python train.py --n_layer=10 --rope_base=184000.0 --attn_scale=0.157 --tie_embeddings=false --parallel_block=false --extras=["local attention windows", "gated attention", "capped logits"] --init="trunc" --init_std_qkv=0.0806 --init_std_o=0.0 --optimizer="adam_atan2" --beta1=0.9 --batch_tokens=[32768, 65536] --seq_len=2048 --steps=7544
Each number is 500 + 40 x the weight over its row's rms, rounded and kept within 0 to 999. Layers, rows and columns count from 0. Numbers have three digits each. The size before them is the row's rms in percent of the matrix's.

# layer 6 MLP up, 1024x256, rms 0.106, rows 400-506, columns 128-191
090:528442538592564469501436460569476568502531456492484504552537457441458505502548556599435485463557540547437455472531464440513504544436457446564566554489444509508474473540478485553489562476505511
098:483487538459530491490494482543534512544503512505477535522504549478437517419523521532534496440531551534529468508541493461522476535426492518472597521549476500551540573504503482543551542476569476
094:501497500502508542524521486517512458565442472483462507483531537512508578508456494482460503478461518562530451518541523425509505484545498564501534507443463463516482529472483504544456469451505463
096:572483534468580460418538421525441547533451474480461523439521469487543514474498464527473489530551521499542512545546479570548481487473568562525456432506528484492507482487553478498524465450539492
117:516522540552510469476496506529533532532497449483538488483492475504549578417538517577512491447506545548484505488559495518526491430504484562472469492530434544493499516566536469528506529456469494
097:549576515448428521471562516493529489541490576517511524503548457478529459436572464456520508488529523523471486545531508483497476479492494549577461507512456495494477459491600552504562480492481452
108:526406481560542478474507483495502457547487537487460511497535447443564532423550408567471542510504545531573510523517483468516530548476584528586517522490527511530491484450611501488493485546483478
107:495521495431470456511521470497507599533490461508531435546533502510488446453547463550468425498488548472455520544558501532464484535528460471521481525505449481557375435499578538506480459504510523
094:520501558431466476512434512523481502474551490534527523515524474439539488463522474507483504459520485457485469544477507518514447550537475537518487485519457511601490450480502544487548592442483539
086:531456548427465542522451496642505497487489522485515475476525520508576507438474545532509522468501464495509442498540495564447468594494522573430442494486445465487500506472463459440514445520522502
095:532499448503537513479484468549497492481494460415464476506532528502488459502523481531480426472576444558494489522488508525475413528449491519490554549483493444488493511512513491445479465481508498
094:498446568524476463495542422467534527502526504505533486480531477533533484496454517484524434535566509559563500520480512548515453556511477471544504567502519531575458532509492572424497470503493491
081:513525513467507483517542515496487503538429550482464496459510479500532539477545415460460521470468497528451535446505483559500481445529487560443554513444486509514430452541546431479577535404480481
095:562519568521534525556426458511455540485473468446507413469575526513495580496526489500506476515521444469468521530490501613466404552474453480541495447529532554535548527516526510432575466458498465
100:565461455541499514479490530551519476489532474511489548499533491492499476527500450513480496456498490508487526554484469440554469515485459569509555530532455429513487463581521519487519488428457590
102:509551508450455511475447469508526563535447504532434494498474510552490482498563526585462522485487501471553516506518480532514511554462471481489500508463530517466454528577572499487445483520509523
103:565517504560419466509506523530559471447510473475484498428478573475510464529539547526465507473533454509472510527508512490478496492484483496528530489435504493459458559548491516479454447544440437
096:503514489510508511475521482504499530521485472551531454545530386507502519524540491503506395430518522487532523485421486532551496503435461504508508518471471528529491538551493435542519537517456458
087:484476533599537478519531491511506545581517493533521456495569432584525499511524534485469446509577502507490454585524493467525546469470512489470506475483460472557568424537545433522487547470468462
097:511460564555461527482489503503477499510486533485431467532548456526483566453504522434498442460518455447514429517505458464537438473487465481434507555527461503540526596485536525504527487443466499
103:545463537494506537482477486489474461468551430543444421491557453486479510476445439503495438505498455521489439558498539517473470533497475496478476561439532532528502537604487473513519479510449527
103:537374515541563451425569540477530496505532543521565408535529435471524443488523433452537535514458542567544519495519541540523531566521522478505475527455457450539448478538562476483508456457487516
102:536478506501466472448514493540496529509452390533414477492529512543469463459568466573472468550466486550476452490597522523561388570511527542465531538496520464447513451600484547495538493473491507
098:554482557446535558468427455532477546471521495514435453441582467517481507481509531557469469497560507510532560470499556481559431545461518574483522535472493487473516420512476455502551554439504406
092:475477507549552513510482533530412516493490485423534433480548545481514412507467473514526467489489542494551500488524474437570396459560505471525492479514495556552501489502470488464557522440546467
095:512484502600554526488606489495452521508510522449558431489540442493534447494485514540557480485513469499539494463485551558481499493465501467472503472507451442596519486556467512486497422467464516
100:515461523473550541520544525502548536477499539491448573510501489462512469454470477519429479511493549455384493482562542510513479469534455515501461545513503467543475459506493490567453422492516442
113:566528474483560463463495519503505516490513498436499432437530540577541456438537498473545489498464542518526509470623565481507554489538487526533564468403421566579458530516499500464537542521554468
096:496516466458459467448605474529522525549456527478481457519549536441507432493538546536432520497440530430471516557523503486567467487465428562533527544466461479525417508512564539453467447439487544
103:512510553510525452469467463538480476484472463488563458461508479525636534486596524486538468517530530473536497486560493542491468504498462550560516467543528543563498512553528456478532539437516486
107:467521471539578515520476461533517528516505541497585463468527462530535506502457450470525508508500541503580517511511487503518470461584534524549480436471411568534477446478536505530504445550504497
090:526479553498529525569481465491498577509508483432456488491487497466601484489451516475596463512483566592562464579516480493580507503508462553542535559531502541471541536467571494432459578537561517
095:423499483569531439482527451552425479484505421476444500504491450471446478527483521511486498499536536408563505443452496503558483519452539519511524506568482477469519492521485519553581555469474465
104:476479525473488461529545472559550468530390551461485495505534403523518483483481449513543500472512446477550482509517429538441500483458544501518439409470499515529475495514475508526508525495491511
103:469386482504531586479502471515500471484541512479530471466501508499465437462507536575508469531463529522490515546511512582545429495455424537476503494479484498552474486475505517421502460541565492
094:547494514511580486501513470455505539545537531511453421472463479527555486396488485548582445486474525456542475514460462531571480504470477547516470572462468521554412495508535390456573469419500487
094:560503552513490514495552485519491493498545483536418485478511513498521459503524380479494434533579497425524479466549410526536427531449480481485417475494543572588472502597495521501481579459497451
108:565535509512485565459546520474495482476492487503542521467543517449504471475525533545487487548570515536460544546523550493492403546521477503516481479470536569443458507532501483465501460545459446
104:492530462511531511530498509550504470485483549532455470534501481539533484472493486473463428462494557475568488428630469524489456505467547498516552527466501435461509502612562436545473509474520489
108:484496496507475534507490484515517500488471460456519494420548493555480455520516549533558454529613470586508491549527552485520432562474474429467517528567578506481493582568542531472472501466462418
099:538442540459574501527506496456491477478532485471456455477470555529435529492515473496494488417499480521540500552544463493579443501537437508520523508475530487495531473503479471506598466523499467
097:490515528587522490526474434577498509526515402513509459512572457494548399499546468501524530505522580560546585547460420486537574487495557532500494533488496442505482483613542402548511584457524478
107:477491497461535485504539502560517577462508530505507542480497450507473456516568516534487415550571440518485532573542415455532380570478495500488504515556481519479557515526499506453480508454429486
094:495398540515514486510488382503520498517570526500401485508531544436579553491572456478470440466483634435514533517532473500531548485526514555494555554458539469574533541480598550497565547514462461
100:561564562549489522459444527535482522528516520452440499537521491538514494519437560498534450518462511518467495459528482466484442493536525579436540497492521532521487463502516506507459510556416427
098:508487599561461540483498475607475561504475493501538540520529466515458497459480526556479474579558462450507527567466426483529428464499514572492543483431532500560530513474567529513477504396499423
101:537425468514553473482540443503450478460490487469521467522542515479496566455494456528470497495500494531534572494529567479521451496528434502506580465502479542504403480610546449458443463534483517
103:528545564467497499526530434529506486529510488463454451470467466460519500418463436528522487465540568549539546465563540490542522530499432570485465519383434499536466515544612439496541506490424542
099:469420527442519514469507486506449511526430459526476505500567591437490509496554497502476493554507527479530572528559410540521438552487380479538519476485544481490452486514472486519461452525496550
100:430480498515493565476550521595467435484436514560482484529548486479454478492537503576401420526509441561493477500521422475479512552514449476512494471451475508479453514591542494494479457502505462
100:474518546513519523527474540568476474525476556541472491497572541543537464481457501578480488526521463502546490549467450450511441460495500476539503552535408500464537541485473499517519480525444445
092:475507511523537440417476482509438449448465484556507470491496476475526566476500489450488462444529483562592464493530469476514482532523456494502506395576526489515513486581463469492539450544534564
098:447502530472563447442500487558436499451430510539551541521556521456500526465521481561527441427475405480580531478525447522489437501475392560546538576516491441507535534559492510455498491536563500
096:482449542489551429417527487500452479565500489502464518518563476525489452481528539477526443468493476411551549480513459600497487591425406464511480493542514525485406480506478438508449469506528499
091:485476538462512525501485418488519502546519499470508434507548405521544492397487489557494490445583608488493458538482400464553423421524504527543478530487451550565508494452496450497524526450507480
089:517446544429522465404487479570452466488432521509504487480541487482538560495568487458465467557490445494554576520589487529487453494513470469483538500503475486529498480555505485539441444510549504
096:448478481547470482517502411490433554482540475523506505510551489543560519514476521544445498451483453498514464483506469480483477481422500569476534496497458513565512527494464443543508550492555465
101:500518526508472514495474463515471548491479463489545533540527403558502501510566527526527442529529533423559525446495514497478483546418482490456589502461562545492476472575546539524534534477493494
104:498511488504496560480527526542497556488454526513474435519467489458496521465504499515460394489433533434534601494477459547588440534482540549589509512568416504619503511516586471431462483462483512
090:465487470501469546512528489473503511445496448514528435479504475456569543516549503498556525490453566517519457481528478533468480556428511459504505446426456563524544463537509496481511525514493570
107:501525504507472506484542454516504566479484447550491484521569592545531459450435507509519470483493514471503527516484511536575533535498513500462512501569439499506480510494537518508523543436500484
115:504438561460480550439487462525478528535424485515530491489585515458516464435531486512486491499490553487564520586507509489611448509485452526455490481538516524568401544447480431552500456452460446
091:527495522465478475437554495538447509454442517544540447487482486513478483513523465545566498424464498567514511481522544517500555445473522495484524484513556552551445533528565455512431492423505447
105:583491491494468499457454499504485540477513526511440488449523442440535492461510461565424552508458580508544536475580455528520502459445499528475538460552471570537473516470590510484573559447514448
112:522538498496558479389551472495469494456478468530544502468457475507553464425513492522449428495466546505513521501507463491469460446560522506479489590449503538553505421478502459521536489431549503
083:554525477593481521421549527494499566521592447539512479547494512493531497508454524577504508553518538489462561507519510534540466515415409517522573491512382415489483480499522500489533478450523445
087:489440524460480486459521482539517521458533512392526511431512531497526500490508492466559528514524569529614552546490495464547477508509530497549465535532455522491468506488498441499527503520495536
096:546466462535580475416574447532406467526534541524481499511505481471566554456580452558505527485512528472493528560512527462520462535540424464521420497491532507499463461499480505494460574471447504
103:489496486474480520538558484494407543552525552454524555431545469480533509495475479506541503478516512536539601485536541486481479517447496531401479527544537513447482462519499481527506485529510501
106:491487448492509505508545489555509450527497513486532453510572495444534485509532463508520389472454515514543538493572434573479478530462454493525549459474531472580447512506459432522476517498555447
052:474493546535493460488537468588466517503432488450466484514530457512591508467464484528502487478455499579504519558490494527527425505545473512517542479513493492495448487526564540450566482471536485
096:504534507529529485472461400505472536507431484470487526516584502541592486445476445500534480408520484471558562545588472533484509554533498519499512489476534557543503556468600453472576524613527480
092:443493509444538524509551478487528409591466450458535522524582414508532500480480499476497435515431555491506539521507454525496515565449544508473528580485394478448487475484497485428507540391556424
106:489556520482488468490463412540485536480449492498488440454509469533491568514493590457534438523528487506520467432498456515431520535485484549494442479542447524442518429568568486518516546488529503
100:451442533451538555412448531466476653511500389539521497468574546516563494491491488509488464499536591513507441504523476533547554469506523504573520541486537408514472487551518462503549553483496498
100:496499469543550498535505532495482510460484539445533515530552504462508542448546494451498483478507545504471496492558427474445397502472470501521513553535524546493461492546475518524491448531501549
102:512453544457569509448510427588439590506536433458472512452493498425516549488441444416483487445492534533502558550495500539602477489519511484454438509547535480586555471492447524538555550474463523
106:469422525512547482553414507501513572514540465466491435523551548553516541473492497476490547535482505519472465570488520572489479558515460494473532559509544502537510495509530559490440509573502530
105:508471532522559578470523452534436444510500524549510480504494482534439527476522504547443487496522489463493489465511461526515499485452471487561551482532500486520557481527515531532456485467431483
095:515489455536468507508561529525477429467523436469380494451516484467561476486536503494465530436552504496533522555533619499528487457449531495524468440447472574534469501544524435563490583522525421
108:496537513465530510482467476511369508470417464577548507511530477527569494527563488539467373463540487496512514526540522551544396544504444412477527482475415555553475478497508493458602567439490541
103:502492445489562477482516450498497509546534489475516498468523522510514512492449522476456509502464573514488558469529492521479468459512517495576481511531459535471487557501495512466516438493485534
108:502459497518479448508471525587479539467461408416499494600472427511519461493484442517450523413511477557479526549459492524539478538444501478544502518568422438464528520551512505551523515505479505
093:446480483537477527518479497523438565495488560525549538541460457473473464481535550518493509523523484448453494522598427482480507464534505489489540515523452514510461529585585502546543477460533497
098:421415565507518515444524529568396472441509496539503554492489471588525537489539493537435436560446449472574475541507463436526474495543448509517537544581496513518520534559499483501488507539491508
093:438457490507577468461574465564485558488489443506515464476529434499496529490492511470431470544465509460533458518478399462491448457515508514526508540572432495531403498525530551439465525521518467
101:505415481481527474430526523510511484512479471521552472435496462496557500511478508477509461444472503450588514479445481539573437409439541534574495483566516499604515550442542469507495486516485441
093:501439519481467480442466442506498546430507486455507488494493469536527522479499507510540447440570524467510491592509486565473482459501500475562598492531501513588436512519504499553593498551467506
097:459390562471515516507630530546505496430483509547504491524526553541568543487474509456532516476537434486533541582559461466549445448503529481477469523451448478507478482524491481506500474512525538
082:522527593476502479465467475547490542483522553520529441521587449530547559495540492488512533532544507492503456508412493550515493508432490508454476534493458570488531464529527474500504507463563429
101:562592560544420529461486504500476498520537485486518466526561507508567537502409505505503443509464573483439556486488538438520428487532498481516505532480473483571463532472548550545576483544444484
098:563454507466450515554502443552410559445473489539539494462510530552572419471495515463451507506521491510523537522475544529533367504481544525553461471563466494472508517466545443505519578454467429
111:507484482464512598501518549541478537482486449463501529506489490493482460425539455505473486559460545483525497514510521518555466511458503504470515569474510457556531412479496533501481500474509482
101:535506560556546540388452531522445470460486532463540470481491504503531444515446467516564475475419464590553503517557490512500450467504469499497483460513556484531467448601550495521572511524467519
099:488480523505526482404425457524430496543512471452496485493472478499570543484509440485520497556518571569470475524481467578457551482471515593500548493503468481525556505506560447523535450453443499
097:392540568503503533481557447497431436526448444476446516486505535474536515490523476560467463470528482537509488521470518443582442483533543513479510437534497556519558475560460524502522438458511458
104:536496494547453487510581370520515479480443506488521469509511509524486501497534511485501510515550457438561545469492425545451446552432466448547445550473543561580495513501580514553495538492531516
099:416485489477501463442419469597482537553500456452518473481517494479558537497499534516455494524543498562501549490573463455499498504547456605507484501533468466530489471522501485501448429570509506
102:430507596523552514519580436496467485458479486481465517521486522502473495489503463533485484485481475504523455523543493526567494459532536461505481499451581498561488562565500505525555571467492541
102:526539454497515506513545509553527488547490523579470505459487474560518468514485447524499545469459531454522474483528477491516480483547429491488469429451431544472470464535497428507524458550494525
097:395432605519524438469465505534499499485475529493468475551465526532481455460479573493463523485477573494591485450557500531557551519448550476532544532486513456520477491445481539503552525516518449
103:489491477565456576454544514525422555496482460529512510504491453495535458487500508491416494488470514479580547454511479504544509504579476549530432532478553545466468469494504471472546501450504454
099:500504531500548534487466529490497528539542456460491492468540497573493409524519503499482384455539506530454504479537485605490514499460448427557488555511478496532500495575492502488574529458489497
098:503401553541531478474536520531493483570485498436512482506562549447518478492475479420520411478558550517446458542518481530534423502506449488505503476520582476547482522432466499514592498405479471
103:513504459443524492417439453513460524559519478472514480490524531464523457502572458469483375470531510513481545535506519551478462462548474488538552422530447514564482520494500564491516503398486527
090:581523510506458522526483468499458485471508527505528453449495459532495460536522426516543533502535558554491539503511538549430460539534462457485499514467516497556536475497598505473534486458467500
134:482518520502464501508466518521484482555435519514518482512526469555542476500568529512493389502528508447454470567598458485540509455554518523505510502469544466484431493503542496537519506534385538
# layer 6 MLP down (transposed), 1024x256, rms 0.0935, rows 400-506, columns 128-191
096:516527432457452472518511461403480464469459519537539511471490569506526486521501472464506502500507511566515448545493533546509480444479523502556430501411486496544511488451500495500488508470458484
097:528521491464509541510552504488510465531531497504448484521515463505363459491480461507511562483555496426547499499451451488444470446562457510433539495519492539525487515580551533536529527483541468
098:497501508524535525531490572499477502576488515524519537469525453520452544488474447507516440502526424474419494486409541476534447541438510491542565433572462454477527485511563523500510553493558492
095:562571524483550483561489511502444505567484463567475494536525521483452459500591486502434450484498447508506516543468518471491487468509480522522493461473564548500503530537481476449462535481470522
108:483489495504493434474624524546557514494457515572447490546527470442510494518440455440516503529540495482450557484537533555478517432493483539478564538447507528441575489506505473496420488519483489
096:452531443513496480547481490409552453497576486544543557456468453570521476566488451451491485528460476431507538596503508491537520417470491499452524489555416536549570474464452542536462496583460489
109:467518534593455578497474494523503568535485479500508514456501490499478580516550549483545544553550468512479540473470508405461491573502508522494452518580521507459504437464525466521530538482425511
105:434480578420484514499465516460466480557523477530460462459469560520535442530464488478549529477567504514563462525491437476536595441489496535480542509511536495502512562426508546511421526477446519
094:513445516537442508526521410459569513453520483505487519574460443488463471478513569533479523472501413478522522495406516534430492487471518457446540560451498518530458541480455505445481519548472502
088:466484461527471577565469484511465511526446433474512508553463509460477475497486439537522427506546459546494448460487502495509554460464512503585482556481559496525554503578496506542440544562518497
097:562498479515539539555494580512531463538545463420475498517507491391497506513480526498497438504464525453514565463440515510561444500531482540521463471442529551504527569446473491512486437484467466
092:440563480493534472540517464532565439460476507477506581483577494468479457472450547432536495498509534516472568503543412461354460465524405532540480488519524507480489460618499425514531504490496567
087:531505536504475529460506527498438490419473447523474548469434533497494503530485504457563501484470507502473546497515506534485501449575538440439512476594526517503386474491509509495528492510449563
092:505483518590487528457520500513505485518524479467498530493502546493583527508547519518475448429497543540453510477501550464513514550533512446490489522469504549573500482399499504587508503463520504
100:445498506464499480528512577498492463489443538500460454491496437499570471566528554482529472521519523561477459519500539495512493476475427430513520528484443524432540511489560485542483502539540590
104:555537469478442479477516508466596512575567494560422495534475502520453468464471459448483488503524477459587530463513510523448536496537487596518463474481501488476466515495508447481504492516464535
102:535483472506466468503476464524463463494475452487479446473520478441528485478473494497534523477556502578484533457403496453496480443515572486457472528532465520497470541465438521500510456449470475
094:499446427541521469502452471509478539555495527467509467515546512455507573556448503473425508454553499553577500459503519496526528489557457491569443527578438478497522467473439505424467680570566526
088:473503499516506509482477498525449464533540502502475552517513487530489526552516393594498604566462567496485482423494477491515486499502515530523495484547474478501505484504520510523485529525573433
096:531519481502593494529524482483495484509521451464517558506518436542602499489484450459554484444460466460462453481554452536584493556475516553483451527577499519560491522494563492509463489455491477
103:504507561461504437479486498484565453479461503444501533422419450497485493522510517479554564498471501551477498491540510474562497421474550468525586526446558525460521463538464492477502483487453476
101:507534469534478433502526544448556469481522489524584499559538517485476464550494406457470557580501540548509526422495548475453512479550550461527467541460442480536503490568447496492506444486420489
105:494552559614470502614584491459527588501506552491428438513491444473481494478451546436505451529570496505555522453524453567505534507460527555485473566536440519544517499507479544446561476492499535
107:582506496482419514488575534507493501493542446513527465601505529502499534464494506491507534555512402447443490481438459563455470472523513504468511601438444553487522484465468572485517518496448460
091:442542531519497499493489542507571489530485447524542502465530465542511525522497560412529461501487468514473436534554527535440477505511450534473472513500507489529518500448483516467471490527542527
095:528617553463448569532422536534456453477525461519543490416509492502498499544551491463457514552474482497495509481459541549489476520528509456442531490519571479485502472457498424472456545535573487
105:466506510539570581530436530447480534458478463466524474509520502486461536490524511538497494474429546448487520443446533471526452488502547428483475403482522577475527567515473498425521499518475492
112:451509516500458584474550438420539524497523460494462523483487559470471461464509411495473540481526459534579496477473517468522514490554499477525602486474548508514529521475484491493579503478511545
097:555488471522549505477426473605499484466512539576529464463463464529496462456472412526449417487483497504561501516549474500491549437444477456538464467534474476596478475430435494537536534531462596
102:471508498530507481580485559504573419494513484468598513470518463557526521569543522435495473479559472496493493493535498503546483522466533557470509566427528486546547494526542537447516447486527513
103:453465524566520558517477583532493526497526474480515498517531530523477516496555535537491470476505453501605484486469439502437504513579494393575443500399523473508515486511435475499490477473591541
090:555524485543555501564588480438486458477558479539571531529476488533545511618495437506521496564493490543418540528551508518512458474460473479486466513455510526552508526540472545537499456470516409
091:490523442528495490441544446536457534446529472491495460546487593547501488603444470593514499566500495482544501509527547474494523440503461592585501499524495498429561475544523466449473523489400459
106:531493445479480508487497521427500492492442527535479476464520448580491535425574487484464449542531517450520583538512497523506475446436406528453479549508513463459480453563494457407510606490562453
104:462498452607443530501497469526453560513508481494496565523491493558477482559531516536497479525485436514417525476468519504554474456486479493487490590553473464489562447492589542536510473486532574
094:504538494446491534514520569536458594480482521508444467502466514486460530467477484505530489495484573606605521504495538479481522494521540541572494564580512449515478548500417492492559517512456537
093:519552531528514470520399512502493468610492504526460529501502498482523527501507496513486484539438434530510480528503498537549486443475491471571520442501475468457442509493487459596431509495515527
106:491492425491529542421569444498531512567479506587403429535559484456526486420481531516523513500495464519507478470525505501535531401487475543487431546493532504477535537436480433499511490468536487
107:539522402574487473481476525510483511546553496485514351517430486453562566529582459484459528485580507485552468436564469541549534526483468501500436498486456519371465506476494423507486426453506467
108:538490477497533493495445491509449466556466555565471483432409545456503454517511474434523511520447494477517529503492473472515479438460472521526523508499495499473520519434458538541461501476478507
099:526526457508459538488518541517507554502543453565536493536452538548512491465454492515497438518507544530474516553473469479513566608572490501485432479576467500520457463552544469505558396431494580
096:455524499523469543536467555498447431537549435534551517570489445500491523573514459513490554552524504511490492530505477513520481524523540489482526539489539478509442500507488534572558541514503428
109:521442535500470472561527456447494497562533532491466467474487455552466501426480549483490489510541483440487491558531518502503442461523459476532482498566490469497541562554515571503467511478467532
093:530468472439470497513540529563521500481518508517486428482492519547507519522475459390442530516535511429475574523511481564422510503467492492496488503536494517532568529493473514527459467459456465
100:532545483587480519465486445492418508513505510481529533550506516505467515618489464523440522557491508527579540485563470451452470442498508512523516466479510475554523516460480489466470500492493426
094:468482504447498540468480404520571545519469470501508500459549521507464466477508437433415452527563517497499543467561487481430513468415558489519491534494497445521479483468511453522501431512501514
104:498462545446546460491491453535497496510512489466459502505561508417454528514475428513519540532503470500476481530484521477484462457494589442455491517450472494487468527433516519490459518437557568
102:541511558476495546538494501542436525503555533450480508493525482553506569455428511542481576464497516564523492529485595501547513520521527455545468497564456486549532515539524556535498432559506522
102:513553521548475471453497563512580444515512503481570500529470459496552578531496433516506460564483524472520494529491428529421528507410549447448490484495491541519515509504482452491480466528523499
099:497494483507516458497488492527548533438603587409513518461535588503476506480503450542526548544470483543481524460462517524528461454513564579544502534562520547457479498479503459426551487559485489
103:568564525434424438581471561492572499596511526515478527443556546477452562506474506544442445480516508532489563431465559496478530498480525454465488495443508516527545538524462479436479530519530491
099:492490432505502552553532539480537522547499485495536536501495510583500448469498569591463499513479522423452549527536466510484519505475504506544544584431458522524510552412517476517472519418475483
100:475476466493438482504480536533549448471590563529472440514456439528523478508511496493493539482516434449532481489495549483512510569472518624550477414541562549497525462509477582539482473434507493
097:469488532456495552523488487489511496491476570518444531564460494538330489504514511484504547466495511566460475474488494586520477445507518474530563398553524525489416538457453438584476506537491501
090:484495469530494531516535524464445502512570465611564503490519506566518542487535494531542517478477455551534542477534516483483513487555435481498518546459494492467536501441500433515476460522471617
090:499536406541475571537509517464559501562506459451441552530515426539464458497509499514532478529418537468503456493508558517547529553408486495514510544505480549524498534517512455487489471429502468
096:540457455499503535557571512507473560463468526496484455531514565469478468479571558465516463550444520530504403467510522480466537511487489488410461526516476501396552476452500554507570536487590515
099:521579499519479495447499464474404517495513551516517418475516527475449513519446465493496503463424479430451527523495446477516478547489537536476441528499550471446543408521562522538488541501534520
095:458506481490452521541506473508443501504512522541588516526592528487534495556487490553426523543552501516473542528503535518523497471505489424429441479469539507519559551484508439524483495467506539
091:509527538483508498514452518545402449485549504518507497504420529529518498485472492546545507460503498512518463493475504456474550491459496475453445447514452545522529508455483431571512518485494465
105:540560532540510503518509524576494524573480529515534493481529526470447516499548466539519537454470483507518588500505519405459488464477527526529427505474529527497461469436480447550578457460544575
111:530471503572506518480498404462506508527514425493466496485444552529510507500538518474547515539487568534503488435524454482496545541524516507394508506557520564539444507481500527498465495530471451
092:538519480439502502508523534412483516445459508483443519546507557490480512471410535514509515495510466453495500538436488502506500440557433521446575568489539537498531510466492508587502547521474458
104:516487475501468479487470466489540517521485526519532545490446477495473436392471486513491483473526485482475477503509480555506472436496467473509489503479479575500534557460473582486537491507508443
113:524492458458487445512504517553558516520502495418477519534567518520494513506496527461531444534464530579491505478427518484571484598531450472455552525452460400435480508549410491490543539480463477
088:508497495438494436458553497459537546464521528467475539509508521471549461530463454499498577508536469551500407492523459456500511539531485438431473490467472483545540486476435455542470486433535565
090:421505433457517531561493489553538493508492475559483498517493522493469490456406501550553568526470526502505554527537416427521462527603512556467441460459475580559515522458541548446519480517483460
096:505480515502581522441553471417558545573554491545514493493435477510518506504548585478582513564455481436437511454459573485573545524522543464448487450511473530475469527523481550499487420490471495
106:530502555477513441436551575476568501527513447551443499430505479465567473537412468494571488488487470448518481424491511561439498430502537468446566536373469484464501434437519516452549564434439479
104:461473500486507481486416500557484494458486474502509532546498516542504515518429472552368512555520529461495529527487533498468506478462519515526575526527504511574519516534491487458473498550502438
039:520433552458555508545475492547579549495512565493493463506458456581483511499536533470471459500520513419464419457484507488520508508423488469549475499537506511462527456508534499458563471422442515
094:511591474525500577554425484491496526470438512492483514593497517503466505487482519535488507506441464472507441538458510481441571575486512527518493512496466460427457550454571409531503533515528589
092:521520494489474525492418506470548472508468478523451513453471544513475471472478513482535521618407449507498499519514537513522464549555448570476452496518524486490578472491432525416452428516566531
107:540475415476506490517470460457533502490472424548489522517518534459429457521562442461485470452517504476474567427486436456507510453505510482531486548536454461442488568450555428440518562518531524
103:498480457525523548513490485502504472533511485447511480441510492477514471493532517541436530472565500463556450506508488505564525477506567501541559513550495533494519502538539533553444476486574495
104:476542545482513530489465488544515509478495443513551490474455443522513548510484470566529527507487542482437458497481383555438535530531515512437566500530507501521462559481461486480386499545490495
103:557543516472522536485553488526505524478560456499592551528454475523432496623487511525524516468438508520465518488520486468544448522519459484520445480436532494480500500461436518532440526516496484
105:556485575513513463547498502502490544472520522467520500458488479467519550544505521459521584463475460488548532393512468495469475473493475508541474534463416469422532465484553522457422404598522508
106:549460507538499449509466589461557544547429510505494521476487525521540475447548504448541507531496493465518468473503553417535528491441486529460493492544502487517503572536473529516520578410491470
095:528555498500561532463467400511522528442491487552467507535512545531516493435526589476514532459479461490575597538528511443466484453527458491509378491568507613470473484515465470475467534459524519
104:406536502529527429563452501479466471448453507445423494544506518506553517530522538411580521507456505409515510554547558469487469498550523474477574489439505465552513499505517541589553520432486529
100:560533512471445539467536549473507531534507473501484473471514510433505497533479502483387492539598532538486485454511505500508444515539541533419521540493439461440531494530503473496484403510557529
106:514504473467456493418492605524508439530462508452534437587529476572519488489440498563461598447468494572449472534482521574516564485552487508507519597492520524529543503542513571550540534479492433
091:515452509507473489477510508609556514531507509539542478502490579554496573444446495496561591506483492490511515460510519491480484480524463502485434503479547570522481540476476455416521494523503477
099:500538543440504507479483514537573540540508546500499527550523480468518486459450476420471506499545513504528523392463556510465549469544457434486447518481466450529447517534501533465539488460484438
093:495475393533510484487520467571464482521439554501476532484488494439445443506466440453514499602501527564522539435566561555519542496567484447505500550522498472498499481536466519470492473567441432
098:502421415505493504537564481514458529520520518646518495467579577507538542472486469555499502516512479483527492504498500475513511480547458548518530483476506509539482477518455488508487477490508511
090:410509477567490507516550500547514470476462452544491570516467544476548497512578567532491439484472450540475581488498465536432525508518464537455543525485540527487459502514488508442498468426476536
094:533509442550417525516463514523450549510519506407437456537454514453507536503483542482493424479519490471505557470510457508470525501506539539454480594511510512509537523472471558445559582541456494
084:486509469535564481526500525601536548547534495487491525493471458562546452575521439539488519581582540527505504435528487511417513497485449515526508574465482523503482499511495493549544570544543438
100:442542481500464436463423519566475502550525466494540503492551501512509514471522505527531541554519430518524547506457461457436453464405529513497520529518524480533470562518467508506469492511505546
098:556511510502475477538542533467527522468445514479492530533516557501517453414465497497507536514442557470476485490495491456426530463497531463491572551512489554547540527511514518526488516475494511
109:500469513472494519485427567520504460484443527478523484473390522496553534512460482535485527480529435497526533494458514513511528460521580480491438470505544563478462597490482466461569489543477512
102:459554424482531406487543537460467527557495534574533526535478517498525422587507521515441519434502502456495454455514531510469506457587494466454525442464448466431543484516516518466467515527448560
098:455502511529521491470571562449492502492431534491445503544489545473420469464571571509471460468529440427507476612570530450537453513437466561497488531452530587417518501516457501455467526447501493
101:558482452443565473476500417565505492526524478521430510484460488514472512500528487510509478486527473451480487485489483548438557516445540546613480516569583523521414446494526439467476525579530460
105:501520480507484509506439454423490479504502520528538516564508493447553493558506497482447421547497481487452545509545509496499445491492512504518447508413465527429432497505481535525604483454526476
100:462522453476473475496531454474526565445477573491492469514508510512542527552490525570503467419474510491525486471448455480523503458470523478532514490533454440588521531487491472527504461490453539
103:524491555551489443514458537523514481490477519449546523513487535371475501448588497425482562485497480503432423477507500445455540542511594480465505488523468489447497502492574503489507498493545550
103:534505492492550448546551492555414506521471503479444518493492608503449524472492534517513559441513474503533427462495544523482477568527498525522481527514552523575513519493483505528508535485531482
096:524440499461457448502425494438476472525531484460569465484501533509490567450456419556505490471544542469451582484454491445452477550503472554512521552474490535489494461469485440458460471481570534
106:528488465471436500473403544526515427518556537533543476461595528501479489472505507505540517487452523460527604439495477461481501473473449545464555516570478490467433425541554550471478478508570508
099:533518503479437554442495516512463562537477564513481460475461497436465563490488439525475544495539404501527461486440513436481530450476440515528549524502464529450441573443474452540470618482523525
096:520497492558471450556482486485542493514491411528519513490410431595582489597500468555506515517575522501530538507508416498467550461480473469536550511492522499584488492505589476525460501498524525
104:598499469521529597566471443550452521439434462490487478447520543496445462493492574442538542453511519488495465555472539457522506469467524524550491479517514546506506556446569500579529473504540439
083:448475476521572395488461528522535509486417526468463518544459515475516469456495492495488473482536502484491519482521438566555538531491528499512582525516501467462463533489463451546470512503484511
121:433510508511554442522487580499504515574502495516506572483469466461543579440543513491488465472503569467428410502522470426500517438523469510525536515560402501493595457444532434490507524527462526